{"norm_place": "pre", "positions": "learned", "init": "trunc", "init_std_qkv": 0.0344, "warmup_steps": 318, "decay_fraction": 0.543, "steps": 7563, "dataset": "wikipedia_en"}
Each number is 500 + 50 x the weight over its row's rms, rounded and kept within 0 to 999. Layers, rows and columns count from 0. Numbers have three digits each. The size before them is the row's rms in percent of the matrix's.

# layer 6 MLP up, 512x128, rms 0.128, rows 80-121, columns 96-127
114:436442554547421472470570498501459440431508489540468478486473510421551509519522449511508538519442
099:405481535440483422530508563503547559507476539501595417468521484520444500405492485457549489438445
111:449456500441461481495578500423434502490488611548515472495565391535571516472425469528419487519533
102:450541471458472506502550455477389430598535500501499505616506428565505431543493519401489545509530
096:545526516504528513527478470489449400546471507563456487476507529428468476547566530482461527493450
090:449482494561534507429518489444421472560469466519401469448546428488500498481453515452465548489584
104:511451515497591523537538453471528500446447475477452393546443540557533499508532442464463594545477
093:569526556418528612399510495486487481586547538564437481577515422515491482567490574545439504467487
076:517614429491471495568458513516560430507487513467401493487408506488371502599461587441478537548525
091:533593493479517558546486529506523524466505585529463485414572507586489439495552511512413510501577
096:483554453437530556470458422489466438537470503481442468603525589531465413493596438508440555447456
101:467460378436565492505573419494396361511501481562522484579572500533510457513516507516502523499539
112:485514586470569527493487464466453503447487499535541500514433543470520489488535394468428522370508
105:562456468423505541542514546447466435462508561486436425547436545551584519452441462565513525456478
103:428483580544476502480480524391460467520488580531517535511424530495452517474443546442496513504466
092:444512634552556568518563538444501420498520473526455517530495544531503481582489513534483490447509
090:504506492446474513491448497519468505470537505582597373584454518544487428535506486519456647449507
102:594502520621476513486573476436562569535528502488463452553508492487550489528416462492520525548504
102:572506539440495531556598612437497423524446568501407460479527537485482488455448545491551508575462
101:458447526444495525532436465453487497492560582597530462548467536547431508449505500502496530499462
106:531518556453490545507474536484524487479583533513498524560492537545475455444458546550519540551423
102:500514592398466434574494500489475395517448575507463526506466561457526515463549468364491492492480
100:582472423472587438526449479497467429501405526426557454512493507429518471480539497329490510552430
100:543504465393477513491525565458444473429470486489433468521500501575530485559399470503481522483401
107:546491555433486549533475501453507525506561530635487410457440484554487447502547476422488586552608
116:561630502458517474484531551509558417458513465480435445476517477475506433539578480452512553575444
103:472509383497570564487539476503453501480492536444468381403475497535543423554558451509495529508455
099:509516543583517497431602482477466477450445521461498535518490420579564529576516531489424518479605
102:575529585530452474524541474480427578509489491473521498422531549589628477493520522487400553532550
104:490482477467523485494461477514553460509484501475599455554498458493652468484573541475473549506431
081:503486461591445426475442456476526513490523556510546448447475496516495508380486583519543574507450
117:512518482519559500536473462489405433558466545509609451497480489473517464458523541516481569511461
094:487535551425497529463501393477443458562532457492517441511509559516563442485476418556334551470564
089:550640484468544525508575403500557513516460476518523467527503474529570428565485548490535541474563
093:517607530496511556471472428485482451552494449478474477558507486517489473506526557487382612528535
115:498555485609483402529432468444425495567471562539513463593474517567493483516469547470433567444535
092:449437436562488517449461502485464517431482575552459447467572451473474413452542510476504504489483
084:526600498510492455531481452513605601498459474461481515410452507560524465469401558501491535593525
086:440528467518538479560448450507553570430526438608552413515543546582546476482562487567417499545527
097:500590505395485497552500443475459388507546531513476417564555546543502471435493523619490601453472
100:508489543506448569463596543455464540330510524503576527481528560566410468536483575457518494473486
114:406509550574497494553502472476440567458529587479497522433518442411499452493439432499505538399487
# layer 6 MLP down (transposed), 512x128, rms 0.13, rows 80-120, columns 96-127
120:464506525482511451489508514420520492409494529514543482456508479468555656547492544503478378521600
093:457495488482470543452366508451439556474553535514407527487517455608460510518463486510507432543595
106:513516547524508537517547552448519501428546400469448424371437564554546552499513466524513466518459
107:505461596454512474483514538546515513474433522442457457470442500437443437471479544409585462525542
089:445472409409575516538538470504559518445551432428555451481522511502524516450579534547525634503442
088:477460537523430498565503559475449541444433529498471432475452494453550480484509510413491472424399
100:559454497508553507485446521536498500409537510538519597435418503590484501554525518566616468584496
095:435487492472485419554511510643601537504478491498573517510428515450487449480480494430583477585516
069:425387531557581491433582520527521569384451509500511485540488526546482482444598490503540513545490
086:546523476515442467500458406463488522451476495484616433554473539492503519429476531541449502509435
101:483438516514588569456542483420500521486494440552490544475541529562601532439515487578523500591502
095:473375588558504505503453367628438487508395476476518399471589580504475573456492519402537452552504
114:506450504563615449489495417411519543467533566451333494466436480595540387550492536425437449401474
106:470406577494513490509430429393500456576475481511497577492551531526499527528525511490567439599490
105:494567576420546507527398478582479453561572542623523573536501471440530433495535507491543485514509
093:550593548465479428506544556508595538463557417529616470422463461425458439442471526553546489541564
085:530455481487512502556540459666513417466560576592444532442507470486489454517497452457542397541479
099:638570478367487539613469490386533519536548397372546499477522577507544502519470531496450430552537
099:466477462540516571482542557590565501444363539381584592453501420512649437458496500584545433451503
102:594502445445528447521501452472436460474469588461498486489471621543520505490432506478460498518521
105:448351492451496427478579528440574532493433587497509565543448459538509530464518504473496503418593
096:537485453466416460499522441492482559451523510391439417506537549556485489655495486489512481519455
107:480523427559488512557506505703514491471522503471553556491514494496437457481481493471486365487554
100:433435554447506550551471444533500533600473474514565377508537506405440490492569561566517526497464
120:538458491493567538382490506365500399488511617499446584501509555504515528533470474557466453465533
116:447550513557510569450532468451568492550514492483470533480496459568457581581408490573601457485496
106:400541527458439419501490452531420518477514535347467480363441514474468454520528530561492546538576
101:511416520516463560490445502445566486570595615447569470457442577476453508514557485531550534541406
093:509536576417458458595567403541461582507507521490502548507504434492470551337494516559442602451461
105:404475467489489545497541524576494642558512552507500523568427475449418492590524455518465427481487
090:483471472504490498466563628541480500527484481566529519517517440460533632504466540503477371530460
114:500507520447451490539526496573516555488446442525445528568555540528643396487527537421454559492552
089:537604521463483527569498426550457491441563574548496432397460430411522451505454558517466485519378
087:510465495639504491521499466593530441511533523444469470467466457427481409516514481515493511517506
098:508476493481513536513477474525461442546598518521472522427573550543662465419423490505462451544464
117:523581333524519433587520497406479522416568512507471446500505529529546569469501520538473450532537
091:585511484485565445526537546463516433523534594539506429474477517504435491470533484527459472444510
080:506517488473511504499488546528447493563483452488557519467536488508459456449548509517468485409513
082:506443462533519583536602539539488456522525541485469519485385595556529464484453470496542505495452
097:535542517470465509483520435525550456596387492443495508523537371466523493475406525451555577573484
096:571489507454438398496393449501578530543517483485533504534525438497521405580470565505557592503504